Weights of a small transformer language model: 3 heads of 32, rotary positions.
Each number is 500 + 50 x the weight over the matrix's rms, rounded and kept within 0 to 999. Layers, rows and columns count from 0. Numbers have three digits each.

# up: layer 5 MLP up, 384x96, rms 0.295, rows 299-330, columns 0-95
# down: layer 5 MLP down (transposed), 384x96, rms 0.28, rows 299-330, columns 0-95
up299:443509596478463481429496479469569463495443524504461449504456544587438479464523402525541501565411448492467497466513413513500481479470491488472561443488454626418427479457456580522574564446469450571606462443493534450447450480460408485473565593564602542444471526492499454474517497524592587577
down299:552491403507517454450472473554558497536525478452523552461444529478482503602468499472527448468517571520481507417450538484493457556525466444496456408501464428535431465458457402498418561568557507514544563501548596552483526477437489517563466467493426471478444480462505488432565492516529504476
up300:457531530554430479583466513551473503469596507502469490418503471610450454473537492482406453573542441587531458493577456487514536602450547543521539479462517509469541502507433626453448519442463555571502523467486502560523430522497470528509445489475463516601603481441471434543479516533513550382
down300:488532426480433496458462419400517391507610477537515523503476556467520512515464481545502467506549619435407556524535445521491497454486605581469605463438509519495521484496491458540517460515500434517436507602502461587544436494476548480519425469526430506583422559422500445465528405501581563551
up301:487488433467511460516450475486493410428504512505470484535479509508479501492524467495411484542454498487546551492474562472452546481477556406430421537427475449530507491514489424533489490524507554443434495445488524495574540475547402487524616545548452551562518561537502473490499571564476508452
down301:514476544525505527449572454511457551552597403464495511580491451471445512441508495507487554542483434550475533468560529495503490546499483601459597541496531509486523549533513538549545460522405528479528545548470409538460459590511502502542507528481529467407447498529567534571444526477543494464
up302:527549517426531494500497505543428495403496488453474421527498506506413464499461550409465536501489545490446462449453486515476460597573536491466513568499513458527459429472411505475500526481570500498528534518537576553362509480427441572507549516576560471473524579603445563517352544508465521479
down302:407523517532520498540486470528450482540482515493554551561527511494538484555477542443541546479459423488476548457552471502473487555551519440482581415534485544508498446540451565514487514473474543508437491460517546532602437448509503443463498464456556473443519460457502529464513486446595402557
up303:448465482561494534415504483484415390484559450511494601442555515535558410516431455516637407507439547488402436446558495498507482516514497525532559433530512528452575480497564414452566414436559496518505462487435505486483393511477477537493537562447454476499611390430475556500507503501509547542
down303:433430458459485539504517506611499466501499453447504571424367459522498443510508474488591511540560541451413539493518559506500552443429538448423497518540497586485554567463434444573417657506631477488553511437589516445479448505551481559486523509498359469570448436408562592523583398600534469554
up304:558480484592500463442447435447535345433539481578439500493446491537512511377497508499399563500439532450419568497493452492469486564508438480443521564449563384474462452504556559455464490579478612503484597481505427512442514462549594487448501533498521461527512484500581451463599590516503567552
down304:540493497470505479520508474557504575593479536492503574586516521482508442587463581471447431478496481536602432530506516535519460538598485469530522516473474506451537459476484510491536540508499508450459493545479533487578481573536461412585456496539507522469429506483474554554507465563531453436
up305:494527516569522519511577531501475532506555548419514469561547436458490454588495353459422487573422523457626464508478629485461550489481406519508478555542451543513511478513467527616545508449491520519591456464497443451517475547465483492495512499637526466421518434488451542475475532503607376529
down305:461571448518528506424475549530581497475478463541475560484509522486454544521523551439408524536479471468486525498561445555551514377441481611551535516533540459467558499490422432511510457475436423525532452512487486446420543536457510465438528471476471452491482487512543517564562493526381477577
up306:591562545512516453499549533564496500409513443573465481590485415511509505460498526505496522498438577453550539482601473482517410438456462436511543505490530493500480562400453431409516606513554500534403487437422462428508495494444543445546504492459509432513477463480445536490604541467468523474
down306:382505426520489548458548452498486512571413437548555453539523533514523494452476565636412448528498495465529562450476382484469487477529564572494544585484536472518460570483534510485544402577487444515505508588506510473436513594443548573473513540497593567489479478456517547540435480601532499587
up307:498340471488400534416486396559553555538453464468492551472527444480489423581490559496564533540532473511466546497545418553482481452484600391588509459479503463602499509460444583472551536509439518517454547585507520530452426510522454437509472532466515484491564495473474471508498464488440461445
down307:498466565566568438498488466500432601531532534470545427498478564470473450446468573516487503524492561544450488458460533478569547493493420507484501454495497584513455536437465531639463540472487505481530498487555547504457568436467562464457493484499480461519446534431536536535511526456565510601
up308:494422519502517487460514542517489438469538569570588564560589406546456447541497540446492410571511476517510479461467518448458487449519482480540499440557436512508391481506457466523485537478515541431462494427449510511620433552496468446527467467471442428523545478485576595535474621535573492494
down308:459481577587516580495545511484572537455503558520390564487624579441351481554498460421611488496458572501553528556502546500489504515586478539592492488457469421500442415461511511459328487480498618490412452484489449493553486494442463521537495442540418394479483506456494520518523554556538442496
up309:540479521541544521572460518538511513518438557416520541508545457602496531493573486523497419446506503507500545503495455433436556548497496434494432550546458443530571399486462463567431538475475494582595461457561522513472452528502415494543562492543461478464500586366578383437407584491570490508
down309:502494522493488471447471536494525462509589496505543466459612547497429532545554577468483539508509494444483471514458469511533520449517517510479571516485567526525528552517467504410436513505511479437427486539479508425466526488492580532543506536518519515503523518486482500500499458453579475440
up310:464454443466503521545490576478469500505538525486487510535599531522477450493502503488386487477503517509420522529518556476575577502547486516531399504418521529550427488459490502538492465477449429541572478484542502523538556474543457455522427517552456475587429558519444443442428455402537547509
down310:572476518532542489639542501514545518501556493455496548515448451458563400507520490528429560529577418504549469463443450486547456477531485515513427637404552536543578598481553534476412507445499559420551479438494427515453487545555507421533501561540505475520518443557501517455479420476457393651
up311:601528542416588553453477453592426493394522542458555481550459477533432494578552488524474501496434462556450491444396555422505530444520500497491540492469523520547470400538473446515548455557422557511505483510480457540491511514428549581452467537421502489408513520485495500498463586531585599512
down311:448494494495479468583600526475495534597371538420445496485456530518518444494479501565473509478558505459446486483506414521471461481467445486483511506422572458467438628504536508467451468494493484612405671477501487465489412463517492489487480574479603520442591467504506423486491503525503578521
up312:470567454475593512559529498480470494526479493589520452483487472440416478446547421527556438480446582510458472477537500530556469586481538579530503529551480504496456511436517430532480467515424530495476498518455436524620487521422512494491584502476505555439549518521414516444412533475481514598
down312:463580466536408453397481490444548523552407482441502513544515530434507586573462435546486527500507511525520543478494529482532546422509482510503561525470483459498539575444482519530512428511469462484588440475506592533491510513483497599589507434561534470542399497480449469459477510542580500548
up313:435583478506485494516499529551459504480426476439556446524475444457484393544507524517424441495450505596525443535473508568511523428499522487514520535510557457497566450437470500524540613516512529479505515545387532403429506574459423339439576453535518435525581483591511519476540544418415537594
down313:600501523477588464474525489466461485499528579480512591503546539489456466438470615539479472507499494452508458548533468533486486542435403573513515569581397432504519394459435503472451513459439559433488503404499558495487582449492493600517503518499491531632623519583540583427464474488540507523
up314:467527633527569539348522456432492502470387546520429422448406450439398424486534496524480485522427516490488484640492420537544564507533620461532441463499433467475480482507497534482545449481508486528510434520542556572466482528518467600515567471586480459562534550483552555513464449497516527448
down314:437494457546560457432514550496529448541468461560448520624425514545538467497523452531562482454533498484588525433470497404483462492479520485530404475439504460542612508560520538493610459578493438513570587530517455519486454476459516547397396501524542507469456488532501416485545461510604499534
up315:589447478540450434437432342540530498420489517482482494513461519464473454490509476497510485514440516472575577455522479542507519478614446516500400511514514466434465516520554444496605513625369481518550542550419450434524588479493519441505422427469518501524502556549499469428550557443578486387
down315:571469476455509497393449571460483530487542479508516585490502540504569560431573459484524457539531491538447490453579544535546572492431492415506453457514557521561550541508470506454472484400487392486510574499570538464441496518548396554497553547473527373589514486539485484493485450568458442594
up316:541593411465505496487547569596422496482386560510475480495478501520520475396494508508476502526513542554552468510493589562496557517497594476489489636532483517597525453446434509534504471531524498545472405483479545476565480485407486485456464454375462408486444461443535508439435471441557516583
down316:479507527480619531413525469451600526475439549436491485535547460531478522546502512505548516469477524581566488529414631487586515499479554525650486626472641502554535475443455477511501533559542444553496516545609521460508435412494560456522491494400467487548526515494429488441529430461517488524
up317:511598536550486576477481526486472454521508620611517525494449550498454487546477527468559560545549491479511535468549543477526569524503471498452452493491579517536532321451476510472514468539446514447615460454502494535527445578479521509439454468439523484440537463595439454489511419495456476541
down317:562512536578441560469594476526478619487422526517618506583498442537474453446527539550478486523591552420485494519472482517552561532452528504531514500488482552479488563486513497451543575591423518477471380482624510533510496498494577451500508555460448547389483475385564404450512476505459364506
up318:491489427572473523579522528488494470548637524465521531473484492421548567558482471488518548471535524597562519428545473592465527409501478499492516483499518484586512461407416504459570532534545536522499490514480473510592512593484482529477438508446430358503494503454510454516445509506506535578
down318:479539457507538499466521471511458495501440456510523531433502442586495509516514538481535484488443526510561506485453569571619534491561559462449525414470529516475520560498511463593556537529483523535461525519428588442523491450439543424489469475592417535480481439536505581497546472462457487356
up319:484438670630612480508521467481629551518552456520451499557496500564482550514521456521479443516404378605524520548583498553500463519445473406538510580433445462556493499527542384590468512485438403488594521562466552404462568455489439460552505522472526544447507533551497471438532492517584537618
down319:439364506479600521563544597497521541596472481524514538435505470535440519480460524496503522606442525555494484587462495472429467485448529536545519619436485483553532452495536504496470546511411430514442497528514499458510519538653442543477560500569529530575565526550551507512505572407529465449
up320:470497581538423500480518415498520558555528503494502520456525535573484519576558487484466537519523512441472418351493547555602426545517473516515482504449516536539489516514594484504533509477524614443437582497440519450397419474463574493452519651496540487437606517444485372533434524543487501485
down320:586460475485439510573538532505489601470551470497516496536506436488416445444585567526507475487555419468538523450492538459418517588509430558553501476487437599403521399443506496471556486548525506433485464497453463441510493565560424449503428425400545514401555560460608504524500600661479558552
up321:423400598572414572474482649550554531461548532522494449439497522528473495470472473473499485429490532500511480505579564460517415414511441611509502512431389494507525525483512607551497446561547564532528399575486519492481459494457533491424517508534475465513464548569545464491512460487578571551
down321:501569516514520495487588412528445447476528503566544431524536443549469558523530522487570538481566560480525518425463522526538516465474534451505569454488554461513513494524471457501597549438459513447554543450506518485520532547445493465505480474460575552511593488518435454429470543531541494514
up322:491483528574564497545439362480465546505444518554560517486566503481548499467453471523522436601530503513473585522470447523464570507501438418560510521567487530526511531497499463541498401431420624553567465511609525552513452502625493500472524528564497550460512447463531453532429489550478492452
down322:576573553537492479433578538432483498493479520507503537514538532436505485461516524510488485544554419517509521469587512497504448460508525460426530566538585511545474592455418477529484521564508464437594449533450502589466538574488502534454512419462550469530446510420539498399480467551576446505
up323:495512463447565435516499574505455494494521558495493516469533380461515522524495571489463510436525407517467523497518473531528469562579527449530503510472551519506517513418496473595499526469537530599461536524434499546558555493528434559543562485490446519452574512469555505574441555510474560518
down323:436570449465537528451403490530529560474618443554482417446436441470485551515447412525471546563496470458484562485527476505466495475487507528463565507529542493540422417528553493486454533479470545477539478552441512518429420541506545466503446433524522468494526461468404437458465453496518431522
up324:489477499481521526525491459584478495480492603490484456474418475524525461472538395543616538474432444605543422489524621507527490500445480422572476381432616550511535546514501532453476443462506526447531523463519463581521505472438468478542548411511451471502452466430451507521464541519428492451
down324:330582485579516517502541503532556433596494485567435494501446495548546566554512485500513514550441463464490548468461517517574367531474488587496524497515468438526501482511504466501414485553372561541447478503514533537499414484511486533507492541485488444590543499539539542512446452529576550494
up325:487548410555464545498475517549544470489466459529515487423509485567508520523504513437518481580415510503551468525498476467429515439476469520497550553496468552531548533611476501465549466357391512437537410456490410456499534587509506488490530523504472489545517507607489501487470572439528532564
down325:452546561501530515511505463486485544513554432471484497513541527493483458476479357558496421451462462622453520490561380504518573561494528423588535515513534489535529534491471556436500541508584441494483560482576428505464455461502522459542511491456474420573547605544554492406499533495442472460
up326:528503529653525530559508565520511459502532509517515456566471542501449485572503515568438431634533454500533442477462472554454509504580494517508516500455579557443516614509529471559442467465449516429523551531521562516511448415409462508438486527632432541424523457464501502462533482487462489553
down326:407436485487527443624548526535513483535440544491470498479556571401536508609575505516456456504435477523519549453498473454513528456523540456481466466515506607462457588503525522471506401412516544509484521535486569443543488414466569501487563455477494549513504500445476468455497523496536503438
up327:532515472512498450547497528531455596527438506489500447589534486504516521410487508527447571483513547465359522562492419505584493478616453382499453457462456526491502438473492521457450533458467478492560449524437465443506536566488516492490566520503511561525502491463474477457512515566398540496
down327:497404446552475431460494479486474474551537513503485445436524481508467397490509520467499468534474484496491415498474550444390517481509511606504501502492528461522548547524534467561488471580495551422445562521509493434439476491459590486543467497579465354503489560553534541495534473524496475442
up328:479496510440540471416606522361427500484519532558492564533539516506503508506360459548572420561552541558431461538396512439471439543502457534506504509535556427520499459479455390448532486588521455565502574446448471496538532543516578514465453440499606462539454516453482503522526555480427546542
down328:548582604476540578535581435389448429554561472577507515529475446494454604477489480484480546664545474529551428491462534529470496483442495474449525486540521494474468528479424524353523616471500462541578489471490475532507535480411538596450343505486498501517583519451515538520534453401426558328
up329:465489538618519483479481516554404530523554541520555499490559520550495536531471484522490529499449500482549454426470492513491470483522428453601476521539523393511373535547617527576524477527523562473458538477542613576434508485446479499324530513493507514474452558542533506439506463390463515431
down329:502526430451611489546522530529521555522481574452525554609541467461445490468528481549476522476474514527545493492442489556491551474353534569541521452547487550436504459482486485465503571491563524465399562464469433482525537519490456434503474505439445508420483476483502516493544502489403467440
up330:500450474541378493596512556546574487555466440494508481556618453462577498484475514497555474517475592382474487559572497506488567509491466444533475513485550510527474515532430386387492555409438576527422571480410532496499492554450561481561540483410529481481602564417425453554525423531407513535
down330:521546442540473476368665472501474537461523473522384496540408579568446468474489471585469494431454452518437514459492551497409448456500431580530589461414473500507530515453541583542420468491468489486614485438522459445537566556468558430544615598510466515452478470549490467526441457591525459545